Weights of a small transformer language model: normalized queries and keys.
Each number is 500 + 50 x the weight over its row's rms, rounded and kept within 0 to 999. Layers, rows and columns count from 0. Numbers have three digits each. The size before them is the row's rms in percent of the matrix's.

# o: layer 2 attention output (transposed), 256x256, rms 0.202, rows 205-231, columns 0-255
# v: layer 2 attention value, 256x256, rms 0.217, rows 206-232, columns 0-255
o205 097:427502434508456480533525597517445492374528436539507467454503422497526599477496480450464543380546538617459461515436479523494474498528475528544454519547478661455525529677428406550457579487566521356536462458471426530497437507506551437374424490524567587523494518450501506491571447509498574526515529484428489486561508470506472471527454508505469565535518473517417566549480597471461582549438525484466440466539473549515478433491435513487459519474523494515503497537472523515600555480504488468474553533482469540472586577479551509451473520521480539530410528518455456368483522497532434423479567517493469470545438539512534539547480449440502452603598447415522583588514467575458510447473483504476460491492518514461524479474502402473501441485516471367452438567473482447487454459573534
v206 113:499553512493587456560472529504450498499361455412440439451498532440465429598457496649546496517492475484555527542413572536483395527590503505501519620557502481502448505442572490386477468473417361449452522497547530476495495410532425482533562479436567422457494534448490525482456435546490434524491458581509426495547579511443553499635561405514533541525510532531548556479564473572460489428506552567466437576538464516509497516510474528524533398441567462457561487533508524532497461414512486489492596441439484529490495458541531564512473504567491503588467562539511504437423510507528371515531505552402541484540490470589381474475504462534485520507477563581544455543462420475575521509422447430478487477505508485568498459530463507435478530492532562472491557478445509557467395510492514
o206 106:492500480503513490466525598515430493524437573472495504441517434410540481561409530471484466500460520591501528567546559504467597454482561639488525510598535440572504480521500515437536326469592450488538497485440520516532456472489508464575475485428545483454511484552411548472478455420572433593508559507445447530489496522489517537453561511605533529465508488573522518508483607481456418540584504376544467538459498528448477542517595373493505452466441416535504453451467514470538419415512396581430489509435478530499487430533497526566511467475437527529482525498625491504463482507498461508508473468559595426523453494570415527447515557484456443462505417419481421527435526524433466485462515483517558553519555554557546560516560527524398566561550489462456518538443582501506486519562588
v207 113:541562428444450480418546535558575441578452626544502523579495429416478510541513553508494499480438370510456541568469467386499514541451451482549520506504436461484383488515468447497495471516498513471505493490472461485505552469441523434456550520488517442556476619529515523534497512523448498517464529520501481498487542586446528421519449561529526455578511422494559540485460413526494385532462508653549534481532560431500491499568476510523522485444569514560541541546441503492465447443549504527442509552510443590589468483455521525491502492510452437574457448538508512521474516508476528529640429537562537481464449509481495466431507542464520529437452571521472438552588504508528438433508429570472384540509573459410495543630529515628427524508572543369482476410528414566473573457458506
o207 107:469514458385498520556525597502562494536501502468533533523452482497502500406464566499466525591543427346514431555459558441521544469545543471422541529502475463423464492562460429486509514514406533399508526516459349491455510549533458519439480618515517529560432500566554514582431510473511464529500425475529505507430564605414488497524460569533435483546514484570441430443539477500528520472550555507448495485497501593570535519531492496518500539504444496456520538481435478562480361497543506563540520457487562448512429438480510507452514543499535525463459460423610574427499414511525412556534516620529485576507536497505542472477549423496545576503571470464515539468525581553538462552461477438560514497450477545498406514470519602454465625460542486523596546473539561429508550518505629
v208 108:487603469577427472515434612499377524480468580506532440396461556414537488505409557550503504557482534496453474512583469556502480576449562627564513614492502510500552586452432505533431564491529513478499533520383554560503503515477452442514519410518540552524497488475524531433535470508466487525414473561520412460479513525603478522568596546465509386485610556504566515380464510478450524452438561501507480529483451455424457506587540486508628520547522515508470462558534546451605468532517457563434531589464452573581546465423449463526438573510446548425535465571499494531482427520517469459541487467557439442590613531527538449508492476541449503530479502517466515445522540406457544516505596463526548527490556500564548478547502479485497535506588469535500470504534599519468520494510511
o208 099:489502642472479543498411544503512474461472513566528507503466586504466464583450553497564477496447477455427516540451473462498572579417464496533478464476523510573536551541499547473519551517444418455446477531500531452454477554516403492455487453528411524474474592566407542493631508456453508520433507436411528446463594449556468533602576515506427476468511468501580436542553560580403492473560531505553476439507500515524460494480581540497449504515428426544534424497492517456598518533522442429449533517571417543481553527496524565393563479444486446407468446484424605520528570534503485490433506544527571471409482408571409540492557508556596528418467533516586525552451445487484438640579470520489532452512570433557510439506434451447477490457546498553460551433520504493486510516469530
v209 103:535465413535504521560550592443606508430435540502444534532608455392510479416455491505504454524511458492537465430527465548537426492445542443463502575511498509542514535516505525549534419531508511517507483479505532555495518511511448413553455564557489451446469441483606422468512551482495467576466493529480497535571368543524499467462476499442551568495506473414467503457531435392451511525492459523580547443539530362537519564439504531506564493537491497398418539561466481457575541565497475400475498495572495506572449506477557490555568535472527480549504621549607503541434545488565503512574503530511517558484415530483438426447497560443516506481478465478462574487489513504606559519535513453557490362543551501547611517521448497528533446430532458602564490446477538464419446370491609
o209 103:572488419588541531423497545418534503410488555528452470485533553451460589508551466516527495663487453482481577498516500545418488418497493430418510457555582523468549560572502430464454440540433478434519485429549469484465504411533430543476556424492407504524483460522493451498568514483529598506484557579523509447528445496508473437496481473457459503470449417518512565488585443501437559534416465491550570513440509474547537549449574373524516452417543511463503525434480507513483557495437494467603510562517569519462509486476522552511451569493475422477520481452549552379502390539493488468524454379564420596480446563538495478491493456513480449453511600472498515457574402535451511484548478600455580446472509487542502540438515504483473466484555500597557533442427539472530623468423463
v210 106:543509476439492553565433554442504548517522615489484422537517489502441555498498587587558481437398633438526461461487530534429464397504460448500424436490580440508499483460486511431536456486349474467473434438474361490506579562542527508463450499473528552443562523576460466438552512440526431510489569592465566517562507489516484549467418424461546499407580483517518442531445441474624481432541608473530497589531495538450422529482438580512529527513430497529522473604404563478483491517560411496556551567480533406554468495609484417536538382486462548464448455493546550538513463535585460549472491449500541452582442506576470460460522447464461548527492440471501492411430521454512541439514491515480443522498454514495558523532520516537489479488440488509487490458490495516526462513591500
o210 103:473467481531498455522453481495533501498496566457468503513543453459431518566488500545388414531571548393501538536472470513499469525529469516592443570553491507483513445518430580577567513498472430576520473510512496513466552476529589485533478521438422569425531415553506563449561448454606585474476454569353486443472456485506484513552509503504461508519615515520492507518495553460545545446574576524446534501572437389557507460551502442535631487492524471444579538504448456444530512571596509532536446587489547477467498448572400438502574525478495464495552497541581450499504545461461484493536449394469356577438595492507522506443569502541395472491530409430418487521450522451376476560501419439468522555560546535536483459498500544478505546480450504429492435502454462467580465577501477
v211 103:410493506489483572513468456515510539610418454578570504441469509561487521532562458446414571519484548589492521557656569487489458519427491490539520409525443488530499461418405501589518539414509473501515457490507456519499455535513493495458535454563552448403444477493510555565469551604493549511458439513453438476521588385440500558541525517572499537536444506453511567523405508456476547563467581572463482558451499414516529584526409494544493518494515562481530510494501555534547532422538488529578544428486522568469493416486456504503598618570560468510524428460536479509528558515542553424536417606476490449507468479486505493533539535566511476509483533493525479465368409588433516562481561451507564528432498412595507540410496470483519486544473451482438613504457496399498508439465476
o211 105:520542444536539516445533409536481530467544487475580495548453543425420479498484435467636528487440513486562513504521557549472486569456519475459508425474471490551518504645526550529604416492615489444468542524523547462513405540477362493509493468481452507496472567419502419606426413573531564502602575450508512507530536446457510547437391474518525469468545590518451535510507415595427460538497597462486525495526547481554492473540474478514527508509495507455502574525616517540573486506499454432489562447506485427487386554558545453503474542527514460451530503504564439572439599546501431437538504499512542479583467497441487510512539536531528485545506504504500528394411480530489497467480606557397589599496476393523471506450539594399567480442495519426530464499532527535483527502535525
v212 110:424514464540573447512513447509486431514517504512533507555451506547501472504483477521553585496477476438375567513529467556444503400567503504529486521486522542471537479510464576509510473501470426523515520552461571526455600521469564464521517361578486465454516468492555421475493492407462506552426472585485453425496442425417494514474524436540543500451445567514571521361608489534478462523537589456499550525506515473469532538536563524489508484518624449455478508404485553452481508465490529507467463474481425598501551469589566517546490470571522505557486572448505603513445534555537515427425460434487537511567545583500461473493471399478561589550544569495524468515487501438527484456534668466483581479411476434486537424482424602536409479528554565561539441614465558455504442506424469
o212 102:390530521575546550427438523510481424521483494551465439512527480471474493514438491536442495462524534449466425503601512509466442413366553515534506532441481541511512591557438479540586544451476470414520436544491549564404504501540601560505506488602518453545425458550527454507521461470494488569486504511579495468465584421521443478564558473471460433501474495582496520516585487467453469473476503465504498556470503424433538598422486458512568465471511403500516587446538508444535504495532483570474550545468572572456517501561584567516531513518503503506574586542455569538564510489473489540462476496435563570513503474512463449504528522508564437418527494384528521485463580496448563508372563573599594565463569624489500444526475563383466480530512481499372604505524551472513453542576473
v213 102:514518435462491508580446537545527509614486485451571528519488446534508410530503421474480473510402436538443554552486494574468481508522581574530488483610468428508442510480517582496463497571524494537569461546512455556505499492534555543547501505490511594507399428531539489520496590491515499453411437544555592455548434399526465501486516518420495550547603547384584524503518419466547471556472468538512541419500519464497502512497518521432485568470447539551504570485526518466525553488466506536534401547522446503465466531612547481457474493443501579455527544424573523450568502504496532552541433479605542467501499489538514502464595443501506618541540594498486457512472582513459585511509614483458525556397589503537512561466588444628488440471574482476454415417510404568455506398518446
o213 099:502423458454520451531514416541548543502457456582499462471459591462490480451559461527494500529531425414526501562510519546486509523494563443438445507508569432493537600532545500477380560480462524421470436566463477467537482505473486404483483536523472545507463489501499476536488512504441523443501463590487488542559510496437463480418534529496541376546523500502513542487594434490526452444415526621561487627565557436475537435584582472448617554517518469428521468465544521595446489505485495479510508642547437499537493430465432462506438477423524462485554577466515453482450498638482520522483547493475511543425518489421440536432503476545422533396570473518591517513460558513453543502546430599436569523524590511479521547437414546454536539516467465504423411540446503514410423527593548
v214 098:450486480408500487431482518603484494548515486468534376528478482572504502487472485504476508444533508522447539423480537452489482397531454445480337453476546515469441437519527443490484455538516522505434422459500499487494463532539516428487425490525424538548440486481456466506430436476508504509513547541474433505573616530570503600668504510496490483652517566484583568439569542453448511475498525543460551533461487607486476519507475546570486524471596524480625469498463461485361414353565453580508466478409475565529491421511480506509502547522486426473543479534521456508560495460533607441403481457524487499465493498487618531505497581498483504478528501520507490583590525528435478555394434499520542506571486508539521533413529527469562476524598583503537495529511482443530514563495552
o214 097:418511445475602586410500595440455523434410459524578525476468480560455474434398525542447545509490459534401396465432509389543488506435497482451493536498480496575455499485557438502462491540514422513513493469542549618584465551494515505557494514538482473536539491438464517576468550487471476524480449508506488533518465444459499523462493513532522511434486389555476561496492472413534493472647527438523429467567463590511473496432475552600444547488415534422478504562518508584516471510542494466645523452481525489433525480627506420493443563448470481521459441456524433613556524475549480471528436594552492491556547521454513548477515544536484519507450497442480482568521508468551574533557502468470458614453601462487395401574530556504442539507508526472476408516496386500454514446550466
v215 108:465491501478490525433533491483549565422438503553432474494513492509437457503529501506462502510558428489391560433577541479421479539582389411610533501524461504481510434481473452551418466504557505435492471438551457469419503484474464391414547495500565523412488514442434523550546495497424489500477521498450499517521613608516422518415520459403513565585455471458503448518471454525529487438542525420556442517466447491576577515523519437392514488474448526426519447655533542484516489445471568539443481494633524480450427475541450520541567508493428511495527522526510517545592517501533491433525444542562507436498482497507527393420449362474489580549459516532466411539451548447558453483533574569571466556439548482486532486577585439454515505564507487507540478434542572495577487498506567
o215 101:506553535482520436521536527447472507449502492495504585510523510522528471492502473454507515526375484531538530513592520547425448501494574531498479574500522496507468566654544531573595537558463507524440505454506509512521431469452615461593467475480575514480560481586497546505537543534514540478424439497469566435516519488380544434556560482513451442429483376560441472476393545582529490453435493490464520390459518443583453458402495466445538544526482572551496508584555546500466564478418417473526480459490526456527489511603518584557548453481488450549443586565547443470480518499541444556567576545494486546449472513430535569411512464419452516467403545558471482547507467561479544627511383564520504523562492495477472535393583549491513427482489437429488511449559517439442495478556447
v216 100:477508425461366507496521526550447515515447515493544561462414536479500472467535500474412540533508478494540473514481553555447409555465489494474433453383510459456505487477577425473484430483540474476538463472548414543567546519544448480494480514464457557488512587539441536532524439494443435481686549476586587469560545582443582553497548503463471501438464457499492523470540506450460376474502570532538483390556451579391438514522476512459452536443573529426579482499545384485503467520529525524502617459563525524473518446374505531561526507504496473489488473487507568543550515565469496572563491416540524496492479475538484476600548460438510514458414479463485496440450528462476394566500563496439490529514506479483508415540479534644488457409545533424449576497384502542537492405467486
o216 100:492481527486536574419471538468480617460551412454545532456511420422509587477496519520495525531561401380559517421499432529462488472469463469526452507538487537526461442424469503504561413576473468530431440390544464388471572533530391449580515539583537522525485493613470410505482467518436462565484399528541575578499461570484517558517514582505513474468521451445454497535538489509529436520458503493511490526544518610495387526545449496561493475594493506547520444473584490478504484521520514481625402442464519561488453453428440551546581534500569579427459490497526517533510531498529534551502591386460636414477510507439493532477567479403558467446467574525458487465428502529489545578495544489540454508522518516577560534476564470505495493515365508508436455477501540540530497481488566
v217 102:479546517429478540507461507383558449522501522518565449500455473585495508469485542431508401559518524453525523522460478469511466425615527435510435495462510419427543456488470491439496436446566481530491420479544499518479465466488549503544506529467480489507626535423544552524488423537523567601548562531532495511444486440449515535419477548542422492562450527523438509533552534476507403506545455614499548505520599417499458512599472484403594491444499490455484478533458438483485432599469428578489566541468451539526514480528478512435496561515468522542426592422549451458531521488383457531462531494428533524488477523451475423506443456535455507481544489464435483522452486451445523464449590549580451388485550557483392432575563556506539447477597474480589452507527422362608495500498410
o217 099:489590532483489476437535509530484525461504420507495510507533405532496470475510483536548457495485519569528407511467465544523445532628553536536539608427486554479494469479578507533512491425512524513492476519506443562443506439517521509528557530449506551552606452651614464450523495521404470504486452472489514451506518441476603444561460488601379424497477418539548576471579462532601497492591497505432577501538508584552456478489546450529510592503542474535564438474523574487516484564582474457521548500547486517530542495478499516545492512451419594480493519577479550490419437473496571517490448379535513396537502513481495373424475562526477488521502493448499596523474559569538590453427468381424497525478476498450516468553611494506443520470435491570533449630476521508538570436470550
v218 113:612501607549494564523520565456518504489510432503479527572531452459517570467530424467568560615469511523394481554399624422539423514450560482559454479504577498507512507458589464477393524599546484570443581487455505549452507464568520476414528506507445456495606462517438435516481522489488553463505541477517442504467495475480512499492489429463466502518507470464416416565517502481476466499512455400477508445511542573516529513461444512474538535450543485482486393442538527519467542551606472464518391442438495515517526521556497517488593473575560427542570541451553549347527494491488596490472414508486463492501509584551501549532449514460621497443537489504520559462472528455480423613433460451517480535459400527488446493433440503435423474451400457467494483454466490523508577433575570
o218 105:549559354523473516546496581399490436553506433503529498558402461498503536495624488490466539519528399519429474503564507566478480559467519583543529459559498517534498576486516440414516613513597494534465427467471508483547404520470518441481598499551447505504571537580496475555467512577519515468575483539583460530529542529513563527496488484474568562415534477506500524487462527435434523496453519475433420600610478442476498538532410525527465498480589504442441438571449551492515477449529412436466431601522534501506541524467478541459660581531483438446605602500535505405523513424520527673506427480518483419557441461506462522488449443526548445474520525457505541485436449549510478516527566415429506503470511529418494533518398475489522515542439508502517506489474494520517483544477456
v219 100:440563587598469484513480498512538466524563537527554458513480511574510476511480472516462600421377514492603518431419498469507505440444441474601581539572497472584557446572453523480549495516466405570542539511619515449487523476516524468518505573521524513513447520555471497591542560574509466521479529452503454388653523422508513494588557486511488485475526508485484477490514532494505577454670491506393579547571479503489482536496433505475428494521465494483465493595507532477448449505569493486503462522538539586476511497620538625557487482450494511505469448541486407412536586586523451546556529465473451409504523590402473485476446536526544452476518441516491429573447405500537533541558476506547532505469445468570556488467578528512554435468501407445523523526534548504537585530432510
o219 099:420645538538635517418537520540558522446533534522549500589445502645447437432487480528462509474560492473529489529513500512519522491525442466507467504538499420485457433447445486571489455513554564565463511497474535559428466516473486485510522577523552443454482525466529487489457496484506568529471540551561429523466536469484462469525498486533615432560558459585478447490454484495580494518468496551568553566463508505541513508540504459460559367459548547484511495422524492547558522488396529528467493343453591495529581554571443486512486510610499474586491534534413552531537475569502491529543448472532503484463537544486458606462463448457502470522542451557514530442602471500526507596560624471498587422521564446547465499557480549476496422512546492603471352582550525571508469507589443
v220 101:587504562573431435623468514510530501472487516433565499557516488498537594513477521411488519542537506482392508503525476442527522454339474545497483523520421478518461486501570524509460457507620534489482503521473577500513454475549553537535490504431471444413482524421467515478478536479517461405539512393555383393427528405453489491497441444524498500529511436541461516536563493461455512484562539540558424476475531412473442557487544459495617527532532425530496548430523442471516483538500433485491354469604540543589452474488536426497549504529528487489515429509525594458483502619441478510506521536420478565521424463507507393547414468515531413477486470545449524528485513528492507467518538512432541503516435317561484477567492503467432512505421438528374515512468477443470489445458559
o220 096:498415514520426529542429526468514526567506543483487560494519523519456512530483544447468531549513553510473527561555549536423562512476441530534343437501490525515446448371576445522457520477551550520458480454541529403498386481518453488363467621420550490549452460481489504548545489500506418495585500501595444459516482524482448468512585484520472419515477486445534554537463484528538530518453540571469497520496534477563473620499410491421510516543609538426484531537481492595463523525618494496451467475544509534581525619613575537478525520492427485463467495503580516531455477516468391574483535468560619534506476476488467396477522552548460558524569560517471603489424422529456606473487538499516526472460409456536490417557470454436481490512398508560495559525502538468397468491490476
v221 102:429486524530505529458537622526478503491453545458567404432523539371484511531403511526558486501507584503450495443573481543520542610496526546538476506506539445530443564480576514533511454496517466474431537548537463511464450448538622517559404550493479503433524469549530493519556502589541527551462529521463581463510524498464549531559561517473515484457488544552571444440462570434503494522526570564592438438555646453518442567621478471566533474440483441436496501488482507505441512515488542506448464556543604467490501442534534469455543513464394509523510427462531457421437529547508469493426533534566514573545494437481410526514512492579447456414452572446419536531506441508623540480560580491527432398602546449487487557448497620559509478446536607508423509564450504538490491485514456
o221 096:505449490551413437560611614507584511412452564518493389472492529483461432430552532544590401479622445437498560487483524509473533460563483489490564505535451516556506520520527563480480533527457452531572441566549607485490532425489489448475483497491427557363531552498515487579472500514516579472499522361574445537503494434496443494490466556545414478492508553446543581569529523506545422449520531533530439481471460553558530474519490459545499563534542507450573579428482507484504454506476544397500460547523426521519505528548457571544547593459461488502519507512520495546492470470483500445500500424594524580437498498471457472521543535413505540443407515465426568591558496516563462531548533483620474488480535546508529505403496444492472519622473547552500466628476622565494491505402513
v222 096:451477550512411497563508485476538520510383608537502578455516510435460487494489526422404494505477419404541451491565572471489470480459443514513421501437456495521487515512542489483544532513460404437466448484457481487424494504465405550526433467530395464471461533510465523497428381513576494436471523471476446464489591602443466509619507460444443467504463515479548527402622582458536502506630486441515483544516461494503514486399533428503594491447466455540560506585532420451485477576490430500609468399459513496436483413541491531432550503485590635525480518427525444489423533491530421504494537476434556495519439551513460441462482554494512497541466576518394481511447562518465567439467493431459487514521550471550524464523556506424481462455509462456488516503477600538563508525501629
o222 092:526532415557531491510466523464474590507524502546451520464500441533454506510549625527438462547527495464540539439496538460482482503490466627492538516464454518545585482590513439519514464471492465459526513426499601452486542420463426461531524509501467462532615457420466466488569524547470402481482518502527457593452480555479506555513534420512427453528483413596515540572569576505436489484443573467546494413533494500468455480451503477573498510531504483534518563548520571553496553480351443510565699457421567389618509537486496480543508433471569614515513571446549479538560508549430462494491462416552504426436530426581602462535479545462443495518547549516485552446504484495404535545469528446434435530480510512498487545470531462525573452546515523509526417532568489522397514549550515
v223 107:507541493526511512473419556506500536493549410553468486487462556465475527496495500506439509502498558484464535546473450480505466489480535471562527636472522496515503475505548567490560504501645536502410485520575526542572600616506538607522529603488504531433552492482623616491502412525539408527499485436581530436492534533427490543480522579539467514482502513521557519493518549502483480474469498422525455408383545453430453466366437495559462483487531510546522506498459412426426514493456474487543394540447503382549577557478633535605464478555492493533586537494497494538558519526505460540527541484514494433505522499309483483485456428560494556431435496490445484485519535516584537457523483516490496574459594539507468396473493473440469581561492485470550586435515503527542543478416465
o223 103:523549474473505481547479542568555498479586423517504465549370430606570658469476486511361443545513537597479551500471472419503523549515530439424480465448577544404589466500510598417531502584503500487415530531535458548512510573483546489458430565536484444495487582460445479561516482426547520472596484563428569523439458543525583599510524506483467495586418467589526549502438603558526508570487600521546502530470549530453557475492517521514502474494522492563477576541511494507481573611488590524487445563447375494524455550526519484523484512558462543527540523419519505554479464508509540465497514435595563538479553499450454483462465500542494547519469546503536504484539517473477510512495542448504472586556549530545509517490527503456501463538553442593437536497400604490400573514398444
v224 102:525520485525424590552530590532530504460409486480473389604570462558474528467487565489458539480557544518531553585535533421518410491524494504454488459448486527522497504514517485537449471521512521445509485576512475505490501526458587473525526548524440516472500470489468497494575494527465509459494492471524481499460453467387556583401491468614423478532613603547556387450450586445539529458493446486478527525567398416562514411569492468596519530372551465542478580495476577494507530477490446595503492490530496471496420458517504414536515478400509444491553473591450425527537479427655521582498532553523558573475459459530572495456546508512499509545579523406442595469528524451474472514540374460578527435499543455523563517434539480405491494486472521422506447535580526498496426501576494
o224 100:475481485526559510469542539473479358364460476472521442523558473514486482447460520536640560573502525508611480415493466502482496479487597523482408504553537437466532565548461581528593564473529571484489531504497516415521585512519558530406463504483430482500522471494494551505514425450524495414547543479398465553540419522493540466467432525527518500522570450523540553582430461536513473454586473554653521547621514455484552492503542553507451452509553469420544533509510506449465520547434536498560515591535540506444523538514533525405560557537494473504483455521485549557513578446428509483446519544508476479555497518528555412511517408504433543482553508498509517476617470556514503515519443524486411451536491498402537412406589451426572498512532417459596509518602516593535555406471531
v225 105:469504465442450496568556557538406500400444499431577535564558517492457491547575467511604420512531570522542421473359500565466510604402529498451530480477526490508557417539482587508462563546514459510489498539553547538579453555510549487479516516464658426581492479524466477523515595664560560479435537492523524517524392505437585476525491509443493515442513541519480529444465508460493433457565509567502500568468431515479476498459476542533485483529534505556508492512470394499524535461479446551505477506422496482450482486496576502461571398497557460539520468567566507578644493502486485515500565517463533541499460476526395466590505458542550514430569536544536580516562467458535475465527403453549631473549567400538515492496430445457485472508538472529523557468491512592469504481550596
o225 100:530443509587476593505579488569454448633442482419583441463417556514524502492441472473474481520487492452488618473458446558465545474496480450473527497469497528517490475550502518418467522568508595567496578534521452503492470461469522570494492496386509543351429427440476384511529536535588410536479438473509604504512487448499525515540502478491530496554511504593533518477489463432501511543553480553469505511485476379471550630502539478628426524520540463505546446524547461549492556428431468517551477538530509485506561548473385467396480470546498508440543519576563436520474529459487535452598451470548557535497488513429421381555533426570445502550442507524476569514463441467451481450487466529458512438503576532522611529547487531482449450520499403520500505485479394503571511522449611
v226 102:463507490481449459524529462502511438439546543503517584481512473451539543508548510544604489520563439466446452504448496498554490462538456496484398404413496457567441467436488455490462489527499484531476552490458478507418408497511508520437524437466487487519608459469542490540526477546581480514505540440584537461446489605498458514439397540467562534532502482478451457495521540509379638477518502536588432508595479495424562471477459545426392494405519443525438493485504532489560515559473525528527456530555564449482547488419549466436517531442473615518504504571515495563637548447563447455490479424527417535483518559593519485550546493530584560506417511594439531379604508589514439506499517460501468486511474479536472438511508472525525532555422505369542402567493447637460471531445500
o226 097:494455521470441488429526544512530424515514580521540568431500520529566440515587567463453544406542451435429464459491500521563504570585447491501496502516556499612459500395524456344517503552502537442470483555510412421502516453539550541517561506407572544517525418500484454550668458556491508409483525574513617553519483519519489416462522492371451456511557521498439450504478486457541458570505524533451535490498477528472396539527475463515468531513509427473453607490494435537506636532474530439493460541475576427481482491523494510522497577570512417507579540464437528476446537582436437515519541500511492463515531438531567457536559475506535453472564451526495519489581418595446441499465475423559426608595612499463519549436518517558502480545513544484458537455547501546495442495483449
v227 111:539540525504478435419537505559503570516455528532492521505468489431536453551574522509530460478458499512516571491565514508457531497505474453485546471519441474482556490468526410477458510397532464486488477476473451594515534399564520474468514495525561561489445430462597511453429491515565402493565566481525482491557465613539533602443545529444622553423417494440541526469485414483548450444470552462497394464503413494529422464494499506549504482517513552498521475499456574472552530524474487430400548440540471564468526553552527412535440427562496390501439452486461495524579516489511575505545430432425486376527599573512449491500545492536515530555563538499461569418471403526547461565504564579452559489466575397585478615465522393559528562469529490596575496521529448467479606552520498
o227 104:559515502575555519487510484494504391585486489502506542469362506447546483496516438541418493456460531438433540541596554483538463474438474435617556449467465459482480429521516536560469493433595498522431420485496495530617491452576509551535476526478407511599493396470481525482443421518452488473417572507428459568530467516554452467492527568497568532468500512452456551547518574566439544480582490543490600445406532487587476583449495491521573495598518544605488476498531463477507439540489456516486449535448417472481465463530472463488490543490458506468449492481454499491447493501540439509522510507535479547503580358415523439418425471453471431532408599444462516582452460555566505503439527555549526425490500605500460548513462529557567559521581524411487428401506448463478485530568448
v228 100:371470543517462448511459429464571507441576560550479609521527450493509545463502546488568479514527454465409485484557539468439460502544544474499552437475530460515537508476583432546475393544582468513515553572522473486471431494544530545512522466464505537530598492472484564552411512589443593476421567569477539556435511488523554522552515436511515493464419455503535395393499522460462463431532520476449475470439480425528552489510423546448471464506432558530526517451569508502405529461470491455450531445501451563568451534406564510516493533488539498521539468429480593463524539537387538557466595404455418531543583493575633434518588431540472549459519545438493514568527459468556447475492544577590506528469467528419526563441442508476506501538565492500444435484573468534552455523547640
o228 098:509523524521411512548546513396527597492452405493609495539507503463484540407560434442548410448553429495509453495502489584511454541460548495503461516503411497503585533463569452492464559573539531480550604478429404537598496436497573500498591393415542595595556399418456475502421481520488483536432502424501533500433522490570520497475502537433461420539498495527517507451476553508537471482543593499461521557453453438459453436472433603605461489513523423512475414478544428477478519475519421518478542433397476554547449499546467531501492538549546545454532556496448465468576393529519398536436555570593511519429608519569475442490510443537498446465466518473469532548471440540495603494414465533529477485541538483476518457496501490447522495466550545436519583536428482577465547499490478
v229 115:405524521417460494429490413542462453515474487581493412495558541546579515568473514523565463522452442433555583482499492457489489546495499591440493498451508614508518505516497391527456473465515434492464588572439508451545527510523504435555451551526522505471413472439438560543489402416512555480476470465422391525551528481553450529536501474519494450527412500542451401557506559517567405575502505451465480513558503510524518529632513496493414455529547523409550388476550489546440520581545486505470603489619481435499429452449494490545384412480529466546421497548566506544507499510509514479447508551493460457517545461496462467413520458489538568493427470539547511400552485462508570545418455516454613416547476433487472442463454543471515570522452516469541492573553466631557456530445520
o229 112:517531535475642559464510552453506557497476510481516537469496546469493431430527479489445489482378536522517452485547584527573457646561567483486572468487572529482538499432463405395485527483571519529516418497556486486554475464512540479569444471532537391512551424499498490444461464533585444438425480410436407469541548535561535524446485480546432536474402473524567450436479463539474480600453497510474438503534513541457469517533538509513454576492496407512496513441565428470451607494501543546540493483477554573500499484522557546459583448504459505481432481542422565466623541423483462540494484469411580584545491531477543446483550532509468487579470519430476513435425479442522385440561505492501513488480439494613497581474484561439525615503595438418493444573468463474576496481480439
v230 113:543498581481439486612578482521505473534583479513408506570530518479476511568512484553487548459403534461447566658523504542521521556485449471488528522463556501429519483533458546530450432563500515494465603530497526490450444428525527475579523533501541527500547512471517496499491466496584448550442460490380438493517502587510486482496461511524481461461495433662397490516481583490384523484501512507387524468526450510422488456458403607553511559390432519449538531584482408498443498429457344499528603453528497524502476486561515518480471427562504524446476465433449530472619545472445499413488521536489476468474510471482576447486460587536530463576384468564524413538462469496482514569458603498539419427511472505457526533497453545497461485507523509456550447535580439517462511464516421
o230 103:497490558520487470481496628395474527507400457455458401419486503491488482514498571375499450479530529435587442499477543381483539474455482448639532588487518513477464511493544425500507525474571530443484563517487428445548516473433517461466474501455609457532608528484578524590478474499525542422550492511508502471551437518479477446495516486555483455433398459599536553474551507472541445605573487468379477541481467482540490521579523464500508458496501607580570474543545473522515531486386528550415492607524471524517389506513506559532548464512524539519546473501375505455552520512496539589519418514496525478495531510435533566467452578538568397504446458543441487461527518489482420586548571478388499519502575502516435455530424453486478438429462553478566527511457453561573549515510521
v231 096:490574430492446572524536448444385553545514524529499519618514548507461449535480499534510563501452567518515504406431473641532486599622500570441532468504452575534421443591576428446484500507600450484458536486451508471475493526532607531495474503406469454508387469525515474533500502509435416438510487430497543536619527570521487523419403539553443444561552567566478580415467403470470473421420486536529529489557490478494462527521513491519557516504515515469437484488464492472479474558465512511530562471517594455542476498500454526448490543431551488562506554473518440623502577457540490520511521499567536527527562460570549452545541447484507447564477521568589472569508541558508584477481575558431475429543488584434560474487552521580480509541509521376535454534437505477585493535472586
o231 094:574446527502428567498510476501477519530501524427593537599533489512494505552475547613519593534482546433602426499512484531435445484494540448542582427438504494553427452490443481516448462487450407534468451479545495505451491562466503403552435533522512462499559534511443478491574465550531520509431450533590495483529456453412454608458575453511444450369535545490555505506468408470450425515506496561589426506620424464491479482437516451495518529503494452530580421472466533575498520501455584579444553479432341538416451521430478527485528475545520538479519485452376512422494413552469457503488419503528503529558594517517547522525578588503471556427436576556470500587585487555479455557555505474504462507573467480481493472507552533604523450573518407497510487470452500477556483471505535
v232 119:530535446476514458450488562551434456430520496536503528344466533453475435499460587594526565586496491552458476428522548613547435471600498438521416335561475510496541581503524505630503404531537509495531472530531496450480479511460495514558439472570530474576469538539506604457494491482481479526489552519550480505492463455482491530526417452537473570484538451557544556549496425443390460451532525686440501531449408557601521457509514565448480502439528589555540518506454504492568511454410589524518502465573485528539548508483550517438457505531528530510465532458563463495462520476591474573465544459501467481536383540510436536543473512510558496485499517457397509449566512504481479619491525554424588511464559449532476514504562540520473550584539489510442474549452578411512515548475502